Part of a small language model's weights.
Size: 20 layers, width 256, 4 heads of 128, MLP 704 SwiGLU, vocabulary 736, 21.9M parameters.
Architecture: learned and rotary positions, no biases in attention or MLP, normalized queries and keys.
Training: a variant of SOAP for these matrices, 1199M tokens, 6267 steps.
Each number is 128 + 24 x the weight over its row's rms, rounded and kept within 0 to 255. Layers, rows and columns count from 0. Numbers have three digits each. The size before them is the row's rms in percent of the matrix's.

# up: layer 15 MLP up, 704x256, rms 0.536, rows 631-697, columns 128-191
# down: layer 15 MLP down (transposed), 704x256, rms 0.406, rows 631-697, columns 128-191
# gate: layer 15 MLP gate, 704x256, rms 0.49, rows 632-697, columns 128-191
up631 099:134127081152087107110145128136147142157138105126131130121118097137103112096157134131137101119143183139096125114184111087136111128116101079104113133129090183127139142078153140117211150090091113
down631 096:136136097121101152128159137191107148125143144145144116155069125129139114098114163128141099105158146103153147143143165119137123105132099117161161136094161122184149110140126140157123139115090103
gate632 102:100127143131142129186114133142109130132085099114145119150122149105141117115112150118155137110125145111124138119124118129120120101134158146158136108115135143152130149078087160168121150119140120
up632 098:119119132149142134135144180122140092126151134136179166154116126115125102146108120119149126131144113154120147110148108101114127108149151121068141137109127102117106112097168109095126141153098122
down632 100:171108133128099139136097128101123167118134144177141133065128125132161115134129092081112112099082162101133102172128142117154157162127157123104086110166140140144106134182148112131103136118140112
gate633 102:102092143101184150108116146142145162122154151143161169131140150144109102127126126075126141129125134156175145095149176164160153116142128131154117165116094133107134121115134166116166147129123151
up633 095:086124135128166121113115147134152120127112118127120087086097114126122116134106131132168104117120142122128112085128126141086099061148146115112113141175160144122164087146122112165128114075111127
down633 096:108145116135158115148144105139091153144121170157183108145128137083075108166135107070130087154127137101133157125149161160159123108125144133112145146127158106119101109090141157136114132081129158
gate634 109:145116166142143147119135111135127176096140154141108146101149134149128129107153159119152129122164134130149153117112140149138116140159129132124133125133087165151171110135163137096151145167143128
up634 098:131090112141060123092154135144136102133111157162115192183115087161130132137108113135139162115186154130154107183151145118102100106167129143086135146125141123128099107094141103099138116088141150
down634 094:138101118115106140118160180106099126125107167111121130194157143135160110087130159146152141143114121088118136115132121109152106137167127128124114102177118144209128093147116148170119103139128134
gate635 096:172133147101100144149150129123116101159085130093151110137151120115141149161125131124128141110146105162143128074135120107124110113124132125089095114128124144163160153085084138134146144127147090
up635 100:133139161088093076093115101144138081117099140119091175117090127107094140105107128121097147125131167177143124154169113102114103123116151134106129118125143087073104114122105117100135136150118108
down635 099:143121129118173105113108117126133135147130150129111167136156126129162129128098123114133120121123079102141144149101142143139160135136125135140162118144114148076128117148121145123097116114109116
gate636 100:137131112116145137108137116084163168152113139096133130142103119114152102100109135104179130158148124132091124136088148119124129137122091121146097104141130157129103133152098168114082057135118180
up636 097:101138122124141168143140134120165109149174083142086127122103118181118133100171116126130127117078100122143120108128106154158118131133138095158137152108172170082119155100135156164121117153119165
down636 105:095142131163125159088108100115133079133151153162154156109100083127114120118142127138110109157150092117152133099111118115144152116154148128130069110149133119140119115135075142055143093163137118
gate637 092:100171104100088087124114088123164082106133173141128140133103153124125107158144160132138133108094133146129151167102120104112147115115057103109137142115109174178120082141119082108126111194165162
up637 097:138108135129151158120099134127121159129150132118140146090127112066104161135131126146153129133140095130097155143140107079123163078146139141123128103108108113107129121112142126086102131092103120
down637 097:124168126131111087123120114106132119079081161167167123143147174173149096176154091159122136110102142121142113132107109122102101146118098121168107114132098150141120105177095089161127123166174147
gate638 095:113125144146121113085123103128150155172165114106100150095078135125113103141129103169135125111136102110144107168093109192101123134107116130136139136118133117145102146159175126124142126156117149
up638 100:153139097127159109141128138158093128140141139114122108136154162132120126132141166133144146146115120106114143123148146152139110100121099083120078118158141085136125081103125122129126145109124166
down638 101:096110141123093133125116144128147106125123152159122152118136134131139110102195105143162101117121160080097113123162164114120132128150128133153163061064155117156100119134123134142096129113143125
gate639 101:111172130077137126122110128101129077180151126106138122106124115115125129169124117138153089098157117096129118130139113132120107117139119120159157100121101085142146196119097133133107134145146175
up639 097:145164078098109167168111123144151109136142130128152130137188144134132110125157101113181119138116136114101099157132095151173168111140145164140158136150110106151155158117144112147133103114106149
down639 102:175135152094141155147093128156130141098142124158136163134144111114086123160144165152115127122087140098084149154113145125154151091119122088137087151096159132170134097144117121151157124129160095
gate640 099:147159140107177132152140089146176154125080168158117130145132131168133152073141122100121129186138142146124162087139095156114117146123126126077118112080097125134106154166139096160148115150137116
up640 097:147098135151163121108096085117143110133146086138147157127130126143129151189059119115105139143141121132067107116142176093119164139141122139120158135108102114112151124162091132183163126098112152
down640 098:146136096094164129094105159130131137125116156105147115137131127117129155131141104146139137074100122168131172102117132156153100135161179114089138141113154117136109131079113102115130142106075099
gate641 096:133123158112118133120172126130136139128147140106136114166110103123136107124161144133107168122134128121135113161121084158145138112135046109139151133155120060135133133125087134134120105121153126
up641 092:091111127110143116139138136165135118158137114083106174140101131118187142114178128104124120162116136104117123130093107146190107151125118104126086154089130159141180131152123125121154106147136161
down641 093:150107172195157155149121081089175146130097151146142126150185136143096139102128135145100160135106116119131094129148144166125126109140141144126105146154115133106147123154155111124143139174142137
gate642 094:088151170142157138086119119087121125120147116141122120132115113118138111160130148137117154160085124096101168169108085123127153142134158128115110146134134094079142140141114134120187160139125108
up642 096:103120136129111127122126167146120132157100138091079146120177089090128120124157131180121141137088168135118099116148142143085123177163139152134135134162120128107135143091121120113148133128128156
down642 099:138133119105157125132123130068141149107128120141163114144139125090162129133194118128136143118122140088117144100136167156150113150095144118143130092144124156144087189145124146157143163123096163
gate643 100:129084104096163143104129119137143102133128120119131127128128136154083106122136139154177106133106095115121110114143143134147152149122138107099112132146167156180161101121081097126078143132103155
up643 107:124143137142148123178150112110152147103127111115144122131157145158155112133132114107099125077121089128100120112112143116132162175124083172136165154117112138090102124124178126119128125129144119
down643 103:176144135147149117129115144113162166128144115166165151133149165085144101159156134115129135132126124084147143113174157157122119147084148111115129122118146134127105161159138151165134109104142183
gate644 101:152058167113166143135132115079107119106160129144151110198098116140154118148167151123122131145096124125137139158110128121101105121126149080109078095091118142123164131120148152136107096130117188
up644 097:125104177137061147138165098097126135168169108093156168165110144128136134128105125158101092185152170107149110108076149175100142120149124166161145111097114121132109133128123133097128102152124152
down644 100:130182094124158105135145119116110137161114138127104126108150128163132116117087139164147179134131153127109119121134129124107130131123127150153124169118123139109094128174143123101110110126161098
gate645 098:149133152145139123122151138140071115120149099124125163127132107125160079156107131095135166123132152171108141126141099133127145147120132132094106129161116129138164078097138086102156145101150165
up645 095:095128142124159083144139153118115147116161130121159131118153149120111069142133108154113146160120095160148107169163117129136133119142122072150138159140113132145155112153111138137129111080157129
down645 102:136130118128136115103112098154133139138073134137146113122112131116162165124167153096125161149119130105116125109119154063103141140099092149129165130130121135154101131090106175191135140138079107
gate646 098:120137099131137092162166099131108116129106137129098099085116151170094120124105138132136166108126144122132118144092105132125117135126147176147116094151103147122160123115113146134137124173114166
up646 096:151154147093094130144114161060113124117098149152089144150128129140135143130125117147148129117104136080149137137116147147132146128086130141125086079129111109101120147127122141115118165118105077
down646 099:116090142152151099095122126151157102140108141167108150093131136119145113092130152120109092147187184134149095120126173080108120121128155130130094155109168126159114096085152108133123115149118102
gate647 101:109152139101170179127178161121126172116156097123131107123137146129147128151107160150109104111071113144095117068144108120118142127164114084107167138130121126186132138140123121120135112074127105
up647 107:133157143091135107145141110095084134103131152088090152118122141163134138123125108128143113092104138129137119136165105082112124133096136161125149144157151085173119141112162099110128130111153143
down647 106:090150133088140104118123121123157124129113151089123093122095148137147168090119122128154113121127137139153132122119186143117145141154139128147127121097133128101162125130117135121169135140169116
gate648 097:133156138106147101119142106111113097156125157129109136129093110130155146141084134155187116106145148132145174127158099139165136083113169138160096116103130157129114097179119138143138083138099122
up648 099:099153133117149143092107117122117177146138143162099139135129120069095142145126107081157159145114113125120116109147085111122130122103109167117161119109172161129128137139109157124100114118098135
down648 097:161113093124163153069128143153147138126148101108153109132081105156162093145110159156120081152125128106129135131092141116145077164150139100102099121126128133140135135101122093094137142132100108
gate649 105:120137127105121140075112105133138119113143163131127147152107122172118129120145081140106136178162120161086101128157121148154066110069100130152109178130124138141142112114145095144156141129127125
up649 097:154146102125150110121127126177126144137124138102157168184151186129132119110112129140129129122108150130147124130131122164130155134134148087123129192119120083095061104122115105077144131109089162
down649 102:154090169095125104113145126116112154132089162145135112108145146116142122140123125138136143100147123108111105114123069118156147129115134113144089097148125106117122144121106106149130136141101133
gate650 098:146159110093133108101167153141134146129071124137138147125124109161170153120136117132118129123145153134126079162157118145111152124119107090099148163081121108137151149143152157143135111115170098
up650 093:145127153099098133132125152159133112157116118145150146162117076141120129098088150090091181165121088144120112131168148180153135115092178129119145137149114084105141164135126133100121097125159112
down650 092:157130129128112098147163081115157126132115148151131101116084134119104099129144095110141137131117119110114098139116108146131121147126129159162120173124145135111092106117134141119144131153093179
gate651 095:102123112108129098141111111120101130100173103141154104107100141137100159159141151158128150130152097151071112105150154185096105168113128151129159178120132146134197068147122101137098132138169130
up651 103:151130155114145108099097127138110139138072136108119118135145089079139153142112098170083140131150158207163110112106094116102134120095119113129194146130138162137166121139140139123106111142129122
down651 105:125165110158163137124118095102110126154089152161169126124113117120137101098121131145128117142146130102117126169135110097125141132150156150113092144135107114146135116100181103134159171160138142
gate652 099:126119153153102153129150132109119136118117137154136122118154104121134108155132098110135122077116098121142126158148041124139078131107116143130083122134163101118159090127136108145111118141088101
up652 111:137140095152115151116134128088133131141095127110136116097124140130124120102116133149109121118110124121164110124084085146092133132157093131148153149139145155128135146089116120165075115134163130
down652 116:137120117147146133140157102059153113092110191174131138114141109119096138116071076134132113139125138136140129093119092108148138122137137150102150146123150097118141154152106164133113107082117131
gate653 107:115101099129127161169140130131171117122108170150110133169113101113139149162130114152092145123139127109125159149160118199127095096126081145141116139139078093111172093129094103168151099166117097
up653 101:118114147109170137128070157167113122129118111102129112120175142132109118133156141123146123185119136126109157149164171136120138087130128161159133140144141095112147132130145065125131098183106095
down653 103:084122130149170103100101131116111115125132133131148118128137152168095077159148127099139136164154112103125155141108117134078150163121174173134048158122129126141180105130133141112136121167132146
gate654 094:186127161135127127114141124123140123133107158113144117163133159177119105118126124098141163121104118134127112118149173099114111116136152108115106118165166101141131145137107140123155126135152113
up654 100:109094154143139144154132145137094158111129133122158148103148136137139119125105087101123137101122165126159108107102111128124163136151149126135141110133139154157147124132147099099143152141098120
down654 100:143112130124132120149125149157162112142120131154127106106130144153097099120103103118122139083146127130120095133125148128119110156118166128132069175118108133105127162162141121189115112134186108
gate655 100:139116154119143135124169117133095197102151129132118184145141138080156147129141147110141113126165120113088131101166155110138143115085163122134099150113149126134186122144109145206169165117120133
up655 100:124104158125150136125123146125101159155141149158094122129120089139118132144145128124140131120113186133146140098115080110127138111143173141110124076110151113158149102103128155113116124135160088
down655 100:133119094145131132126137107148082142128177118135125114118149114115128114114099181157169098128130129129110175117120079125121169141155129148114157123143105162107164152137158093122153130172158098
gate656 099:160143118167126108100143152157109131102123146117154128127084162127110144137105127108120174153102141145140137149122148124108107136079156134096135122146114126135095191121143126129115079112073108
up656 103:108116093113123102147108103166108050128166138069085149184143115142103157137139136146110137104123125167081186102100138124114158134111144138118141109154137130138102110084121133158132163129127177
down656 102:096120175164110156109142122146172100080121161094140140099125141108146122138198153123115162103110138173117110163116132122086091109124167110129114124158115171162135162123120119140092104158127096
gate657 104:147088108116131132145205126152113148080153127158139124122135164107165143114155159154125168131186118158122164106121168137133110155148141109119127130133127159131162187105164155125138124137155116
up657 102:097135093123124098142103126090142147112094106147159141144127152097098098115170140170134108124171116077129113115149117139094139127102127139119110084175095126162131117132122138171151146134124123
down657 100:123134111146109116166108147149105120152082160151133131166117138170125111147138155112126134152148159118098124172133154125137111096129112099180119128072117097102099136172132107116144080128088093
gate658 098:171104131124094107118121152126116130123176112136102118127090130120092137100150132119114110127133103158119157086156104187156114086132151091138129134118130138114113137141100144122088145165119138
up658 098:127100110136106087171113125124133112113117104105112138085094140136093118091084133163146149136156132123159137085151151118103143112154117104142099136126092147133119121120138127142114185142116150
down658 095:115163119110160164155128154147115128136178117139155123139108117166098157131119133112159126131163146150120119127127178157120149133126133159161104112141133109155138146114142059093117199116129131
gate659 102:108140149162132129139156106140119112109079126139132145135179126148091149169099124141121142139117127107101124076139148131160157153167108115130107130140090142111142121171125102111091152099134165
up659 103:157137128146115127110132098150096156156144109101124123065103122115142115101124060120160125145157084159158153136131152161073126064143134093109061145104117154114153153144173112128108117118123127
down659 104:140114115135132108128138079089124130116084093115129162158136109160159128080170117119148124139136097079149141160129122096133153068100136079126127121095110130105064105103077130105160121111111123
gate660 098:132130142120100110131113132166165117153093180157134124081108156132153120096118130093124150117181115089144154118083119162123167140119146094105125098147150155126092182089125180124122097105192157
up660 094:157153110117098156143140125131093124115151146120120121149183123145122159137141076143147131102125083173096149096095116139065153113109156141112117139151136145102093130157130160136160093143113103
down660 097:154110095144135113100148127105117168119116116133100151106129114080176140118132159096119110132106147163147141114091141135108104096117168159129128164100112088109123173093108125128141135104128107
gate661 104:132113094100121105088169147150127096143138083110082144136115079099142140182130112125116099127132120136174159142131121128113123091132138118141085148134122168117137089134133117111162070143105101
up661 104:098106093163176128144112112154132148109097160157105130106175163143140146137125138148128132119111189116084117120103141165128117135112126142167087128137091106130142131140086117147144151127131111
down661 102:114128106131092127125145093151123187110150130133126173107087093146156117103143140130145102110087120152106134120143116118091151097113158137141152095146179148156102119159118097103111133179074165
gate662 104:154105130111129159117128138118089123087128145121154148123101127126130132122118148105130138123146144145171137148146161140133163117120139131138103135082133151141096139129142132098153136131122094
up662 101:130128121150105134124143123139153128116127066162156116165134143130105126147095131137150148121149138135118138129104137120154133103104100154143115172085119103090122145127134168139155144133102140
down662 096:139148138113177129150085108115143112112104121123162160140160152114112111110183108115139165127131104115158140126154127097126126108081112126137145121131144117145174137174126136139150156130137142
gate663 094:150149106103136069129166121128145117152105135126138118104147176126121083097124123147155132128173131147160155140119109157122115129092138131117165155107123124127136124141129110158119117120151135
up663 102:083131149151094108118111116151099114122121171111145152132144135094124063132096129119112123112124100155079113125099084133123136119110123165148122095128096153115116118124107098135125152122131126
down663 102:089104135133139117088188126131132135114110101111056134091092134119138162142138129107094111156117129123123153075140124128145121134126135135127083127124143081136152144113145157129168077108131147
gate664 105:148097140100117108142113107104153146160121153156138134159124134144197135109114131124072140135140097109119116103139173147106111087138116126089100126133135166102169143125170105086164135077158142
up664 100:105109151077122112150134120152122091110125122128128110135115108133135142118107118129111145143156100119111137130192146168122127166137107093127171113161120115109131163108164133136155123112105142
down664 103:118182072111110168096151130103072146134105141133122114075094115158135188126112128149166103150121089111140091132123143130140119143149168131154118094137133150112123130120075104152151157107138144
gate665 101:138122131103137129154124107121128129149151107102158122118132112079141126095115131142085137119162073135115138133172116176135086093117122114119140163111151135122113129119102122130087118115156157
up665 094:117118124147135101152119099106128145100160066115160134132097179130152114102136151085147114163171119117158116132160114152122089133114130092119141159129100168126169141153126174133129110110125114
down665 093:119154098136165108150163097144162153159114134102149106129220102128081075123118130083129154149108134157101129158144152152110112096141161111132153138141138156144119146073120119115133129122097145
gate666 099:143129139088112092126134145137168138185127177128160114122117158152129108111188093114170127125113117151150150132123161102117122112129155195108081138162138105114151104135135115121141123138168111
up666 104:102131107114128128148129124116130101132119165147114157149101159129138106087112120125133125134110127103073152125129120108104121083179154081125100140074134130172103086160109113147156132156150146
down666 095:116150152126121131131140102144163114125146123140134148096094102139135118153144101142091114115118138123149134147129124142121100136139118086129131092109119104120092122078145158135128108104132107
gate667 096:110178127150104144100119124110112116130137187132167113144147149142160164109137113116131138168133162124119123074140159120150105144107097141122127135064143134168138117149133113107116147119118103
up667 092:168129150136093070112106123128135126100110120143125124152126132114112125134102160129122125146133139120138126143128137120174142114118093098150123122111122087166107093157149040150106123115116116
down667 099:125147189154106141140103114102148138135139127112123121146106136135144107111141137114155118133079157116095108114142107108110126114156126140128120151135151155132110114135149132104112081080117159
gate668 103:091159149103132110154122139088113114136122087152100150131152149140148116141157105156110144131066109140149171114110081129137165087124132117159124153139167094171159127153130116168139143131144120
up668 096:135159134124138173094149109096088153089105132146090112135140106128126107110140158104114111200174142107125160135126145102142106113134056086113101123109134130144117112115107100155121153159102150
down668 096:097114126137116116105134139091109159107132151110106149106106128145161132115120104131129133153155132099164125129109125113123104172143129111124168117137137108144151128107155128107107138109137153
gate669 102:062155144130109154190133120156157069139173113145089149110128117119148122137128079088137160067151119152121161148110115087116094151140136102138140140114109114121146121146111112141108137120119136
up669 104:076125167086119144127162150142172097121153143110154146127130084117151136128143090097131160144122127111150078117172140110104112115160141127144147124123116106094119085125129135136104120126104160
down669 102:111133131117139114107124109130101168130119087137146108135107136139106129099131131104088128123171117090108172142121174111114090111152160119116114165092131149106136082117119125164146103108099138
gate670 101:166092108154158125151107137140164079141124130137124136126125149150157127166092117094103122120159107073088140113158126138138128131152166121137066135155152144109149104142135104107122144118164135
up670 102:164119094130144134122133100106153096149132136127114120160113149158152106148162162085114111149119193135131129161126112140108090162136147133116098172145143091146148129141145142134133147171110160
down670 100:107120091131130114090152107117119130089099149112117160162125127078109102103143117130120162135115166140168135134144132130175141111158121121108111137133122134131129108070162115123153122120125157
gate671 105:117104127125115120101101130132162137131163142117109145123149117149091164111111086112133100166127042117142132090106127106155168143136141123076098136119116122153151162107102174109135177148123103
up671 104:124114129094089129142196135128148148156122121187157193129165149156153124115130126146114191132141174085055131111139113144113169182130121111128120083130100117135112177126151115139158166098169148
down671 101:117135120103133162104100173080143148139090095119122132139114088111135121124152141134153121141136141173127161133128143174159122154106160132124131104141168088099077101104147155102160148093124149
gate672 100:155116165087157146139150152146109130128122158172149132170131117147105095127106112154109107114096148159093137071106129079139179161133162126131113115164123173132082127117137132141128128115112117
up672 096:139091111136150133123148118127132083144103157077152143113085166163130179130114112164144137147149089146111108158113107159102165104118163110160102101093137102105116100161112122135108145142121124
down672 093:142104099121110134111134129135142160134186163115137128104097134153141100131123139120146117128108131150143140139142136121141095148158132118167138143138142096134114117154186153145110123123136092
gate673 097:113120135108120121108122095119125115109135124068153112129093158144103118124138137126129111131128157136074120129195111085122112117063100123143115168130124107137119120121126122096116119148121065
up673 098:093121157119127156077147131112123142115161161151134095167120116124146109116137147104101100142072090119142119149096125118126107103178143138120175130161129136124117108109084144059125109165153146
down673 089:158102155141126166087129129161104121133139146126123120128114151129128148169104104131113120095193122161115096133154128111108131123165116151172160123110105136142114109191112123093127089088113167
gate674 098:150128132135148190102113138138143085087138143134116142110119112109134156094102089155129144155131101151130088129148110157137124096171195115104162137150151145123119112150117100139110100122139121
up674 097:152159112083130139121121109101141152130110115136124143123112110129138129124071126174101153123127142140148147109118132170177097152146125139124112141137111123122075146112179113108097168118096134
down674 094:077140154173147158138062140080112111135094164137125155117108113121098119156127134157187145110132107151128101136113091110092102161175171150144088124136096149064122135100142142133154141122137150
gate675 098:174137113081119113147166122127143131114130127104113127104137084111128190118094140121126105130105179173109137136136109147113086164148108162166115119117097131126124115110145120124143128120114142
up675 100:100113188163132168143125119147103129106120172157145152158130155152164072150116147157138122130116118117147141133094123103153171112182136128118137118140106106134119135142125096156099131162117118
down675 096:137115087134130151117137136098117150131166097173143144156149113123140138156160122135143131113140096144138126168085160132155129117137113117126135121115153123134147102157107146151096129127121081
gate676 101:131146162126075136110120169116145120142145115169110104079111139174106137113179122143139114120098121133183141111138066116098146099143106121122182171158119144163106100152092122127128157118104157
up676 098:163098158124156117169142110129151125071148136122097157173141148137117123109154143124104111112109111146116158121105092164158157149113136152111148117143131125131126164111124115145204166108155152
down676 098:110127123121151145161132100107136116083099168118140154135132140099116112143092099079110146102171126156101122091127106169117148136113136105119138088151087168149156125119154166124137187126152117
gate677 096:111125161171142143151108129114122102086139152134096153158096106134133142131109156061146137130139113121125113092128124101141114119120130140128156140136133171101141111112105127126129100127169107
up677 100:152145106126118137153123130120121073144122108089119114160168126142121137121105152152154149169109148155153156121193134120141137104102117149153141126114117152128116175134185130105128163094130134
down677 096:119138112114091102139145167106117150141134113096167107112117126098133128112124115145135128081137101091127129102136145100147169150114126135154146122123107164120068157123107131129121137114135094
gate678 096:118093101121127118125116171144107162120147203113070137141076102122117106171099149154115123125147106159085117152153155116134135149125153103172160144135133119118141136108114117113118152138163133
up678 099:098164127121143175179135149154140115129143128100098167097115115110116100090142126091126147105142120166099110094118093121135108152128136126112104102111119116132135123085132105130113145139142168
down678 101:125122121133132119157099124088144162115140140135118165153117084140101140133113159135120145145133152137105155145095108104142141148124093119152137158132088128178156113114123104128105174130113118
gate679 097:138082108102149159113123139134164106092143168110153148126089147146142109111160146118138112144176132095146088135162146108101164133120161102158132162133137099183119114121103156134125109144158200
up679 099:091134132155133104184132167129109098157126111161132102144151118163135158141110149110136132100126161123121142086106136087137090138123098114140162139143192093138100138193179149114140149115133144
down679 099:178126126118126111119122151148158105145100148107110139119095148114123162126164120121111124170144102180100136174140090128146101087126080127129181122174102119140110064187098123172160139167144128
gate680 102:133121082137162120150111129129087166109130198127146124084061121111136115100126121083095104112155185152166138119164139111103086102134144119105143108142099148189110121109138133107149115123081096
up680 097:137107139100143109150099175132143118117089167110128133096133145120126116139161152148133137075142118185124077168145152107140098133138118134142109156118111141124077152130119140133126118165166123
down680 101:102154097138104131127094103090133123125146134142133128128109153098133099109160110122142103157148171126148184118176144122171070109137113126147112133130129133116119153136106150143131137156143117
gate681 098:081112100085155160132131114107122127142145145117147124142152080100114162121096130139068092121098095082104084144101163148154171125129118116103140131139086089093162137151092122122148158122191138
up681 098:103148126122116115154112102121133119151155084129132120153158145079156114172113115117088105145092156102101139105124117137099120113117138115113151065123125077177138116134146095138161162154168135
down681 106:129144191154130118134112117107132126152121124115149146144137112110141119128102114178130139132086103102086144165148111109125108124109149084149153085155074146202151154102118124161099151114122175
gate682 100:125159125145124126163141105128150132133144136108082138090160148113133120129134105147151167144113111119121113144167148158150143151129115096115154156104147089122143129075160114153113149129102125
up682 097:149120082151153146075160113082123156097156092157116148173111142124147128173139121135134084134108141095147125124117148116127156137100112130164125144137144148092163119089169159136061148133129160
down682 102:097102136099099148125099131137130120176122115162105092148113142108116132115053147117119160157111163098137143151092109149149132140166165136119101125148134137125159171115171149135104140159111110
gate683 105:131096120139129112101140093124153127108105145154163138114101102160135172104148111118100100160159160125143127123120144116136128121160127133130114137098143125101108124107134118087110150152123048
up683 100:118121109111165126172112112131143137162081079114115092117179170096162166121128159096129128158156094130120139102125090131153134142127148159096151161109144152139151129094102101146137086129116154
down683 105:150112158108133112126144140129122126162123164147123106137172181145175066157093070138129136159141164130110083132127128110124132137127141123136148139125180143163153089137109121142140095115103114
gate684 097:137093080101112139110132124137143127123165132080164126099158130128146088160122157111125112131119108157122155156116153142113176105148106138161123082144149158102140131157140096083187126126130136
up684 101:152093106146186151158084153123147077124127147134116137115108172083155085153156118145075091106110120136101154118134111132127105117135108117168120128146139099149161148108133130116122107116096151
down684 104:142105098090102143122094106094128098137167131162113128107098129108135113178097123108133122100088119122132120051153127116127195120118119114159112141064131099148141105159110138133144129154099099
gate685 099:134104121067162146113137118164118120112158107162131125101117125142111106165084110144141131107144127099092104130133135128115148139131157123139123175100118185111075128107137148123151158110158125
up685 097:105126103119097077127097133135120123171126131087115146153107080154155138141096123103181147137109123123163145148114127170155114190158134183124127114163161105166157133140130093134127103153136140
down685 088:095137107115165144142099137139126158124144107134124137117110150102128123130114141141106140106092148112144123113154096102143136112181137144163103147104113167100108126141152099162132118114140111
gate686 104:110109152109125177114178136131167103112135152122112125114108161177150108121117107125139125109119110111146156101151133109114107116174158130145086124129168123151123144109131156134142127149155112
up686 105:135169105110111100131110144124119132164140133140103114099097091111132136101138153141123092135116139180133107144170144144181157111146134100138154097142130151127136125136114123155153118096103143
down686 105:124129121141135107136120077134142153122137072092148126132174164072098075142120137118139134146117127166091112112116126133189128128106074128100154124137078102094165124179125089121126138135110137
gate687 100:151134107164151117116129210154165084115139129144116115127082121116151139132109112074088142160119165139153122137118143109092140141100132160141122129147095150131146165112111131107104141179136110
up687 103:135132139171094148138138135139156116141150140132085157087127145094121122152112137102142134176130141150129153125097151110102099068149121161128146133139112154105115159129115181119141102156152165
down687 100:122133135124159077128146144131145131120150140125099105120151176143136113143111134127153120093093092105179147118097132126148139112136145127140157061147114151117127104140107117136143095106155138
gate688 102:123101123110109128134149099118155143125118106140137134117101114122131133090120137113173126147134119091117182110145122162148122172148125151136127103119104115105140149115105132160131139149130102
up688 097:094160143116118111108104128121170106137106100089137110091109135136108090126075114106174124129105156147154123144135150099106152140177129135153136178139120104099132122109175135062128112163114130
down688 103:144111146109145138158116083160126064137134092122141133127143095136099107141136137147138164140108060126140073167130079126148092111133153095108152165103167122127127109109104108102148142129124142
gate689 092:129164142126121098135147097131155167088116155136080151137158113125144127130157170121126138117146126140126121095085161142169111157161138132101171104174124088092154175152120126135152117149115129
up689 094:091128165155130092131120136135132105104095128131119137122110132083148147143090089152105186168102124163124127107128130170125156126129140161106128109170140132110125118086095108096103140094112144
down689 102:105107146091153164148147148133149151137186091144115131136116131075131128122174161146152157098132130169100149148160120111119137152114110160147153155086082113100120130151140084125094125111075073
gate690 117:136154137150155114195097139130120123132187139135100137112156096132147147053129104119137126118140139098127111106130074102106144131142108098150140125134135139127155156132165176162101149129155137
up690 111:089108080150086148091180127146109129089114164153134117153120134134115152129125146105132166115141087136104136107131144131104167108131133075093142110123151147123148123141153162144105147121098102
down690 100:114078072086079145103099139115135133149104143156142175127123170129132169117154139139146160112133110153168127130121120139089110110080122132119111086111129122101145120164098142149085146118110152
gate691 095:124217092124125125100104117141130179159130122076119127102156129094153160124127139089127158124151138141175077054135112115153127151106128147138142126113116168109112099119132095095127142150174132
up691 098:134108143176103085143119108091109164112114203123123124065137133146174129150129156139135165141155132057116136153141085149128146095127122123131122148136129146096120154121156131138142145123139136
down691 097:141108139158112116114112129196177152129120072106163127112137105053126140143142129143130109161109071160099127149121149112124141167104105117109148116108156085170155133123147104134156082131118130
gate692 097:097115117108133091106165105115132124146126106119145086174126122137089122142118131159140133108121103158069074114065149136175117176131142123129094127130144146121155134147109120130136162121123139
up692 094:094093140105089123160143113136131119156130117127125117150134126114124141091102146101126173126158129165124157103145117133097127133132184136146116158150124070092132139125158123102134122128154110
down692 097:115156114094137150116128089167105147138157155161140119171146148114159157147090108068087116147138118159120121139131164167115118132124127137105113085160134111130121124113121149123168201127158119
gate693 095:142168088128139165105108100126157138117133110150135117136144188147163146140107167163107170136136112120104105124119131185086134133126060155131104127086125125107135148153147091105095145121155172
up693 099:119123135139158160100151138127112127142130111159144151127158118186104147131109145153136120160153091116107181081170181159129119130180085114140159131139181178168135122117136111106114137104125118
down693 098:140123159154110119157122114151160145145130157135159181128088156135110147143130076120140166167104165083119105153113060109146141107150103120156165116139119153104121092143114135107127174079128138
gate694 103:143121135170130148144151196164119123113158153140128133132121143106096119135152108089142110152120136150154132111138120125155088145099130113140133131129121136134087134123105113172083149084149141
up694 103:156130124113125126113144088114104163138092123114120122111144133123120127118125130109099112111182150109146153108100138130095098127129137159121149130121142096111105091093135125090094129142129059
down694 107:112091160120114147056117134136136150118148119098099143127119103109151162111153123162086133105117110113123124082143147148118123106150141146130122111096058138104184156161131153110063109119104155
gate695 093:134097114110125083181188140104157148112116145153146126133103170115079124097093150166165101126100161160105122161128111100113109121099123123108123107152119122106132108142168114146124150101155052
up695 094:143127129141087166139141137139152118123126123122167140163115139103107121131121155138098138138090129146140122093175147114158091141152163121103116129164093111087133106105114099143166154129115106
down695 097:127146123123148109156149136153129043157106142117142114105117154107135117147122116080114132090165153131091098091103109092136183128130085125168131087113136171141132101141206111158103122096090113
gate696 098:152153127162159148081128075171125134173138160110097170124141165129160146131131143165123129108130113108154136141110162146131099097172119129115143126153107130114102118135146118162104088133098106
up696 095:130141124158134133138154142125124129148103135106148156133175106140118133141180117139123139107109183110099149139166100164107164164135141133130151104116127081150128089082128094102143144095113103
down696 095:091163147140176123128176137111127187079110119101105155156142136148157149124110127110147118139133160132109172164118114147109140126096120113097139104130151119098152128108135163161142118147119095
gate697 100:124096145107135136184146133105148111112136123102164146099122103132122124095154168136188171142095132117143136128118134122149111141088158141108141089086138148117145112130091110116113135116134139
up697 093:116100126100133103156107135152132125130161150111136132158138138105120136137162183152134157110162117132155088160114117108163141139126160133093105119090086124144115138107104077081130132170111155
down697 100:119138119165127129155101124115128110125143132120142125124099121154126102100100107135118140125107131146161119107118168170137131151120169149097149117119131123094096161138112107130133160144096127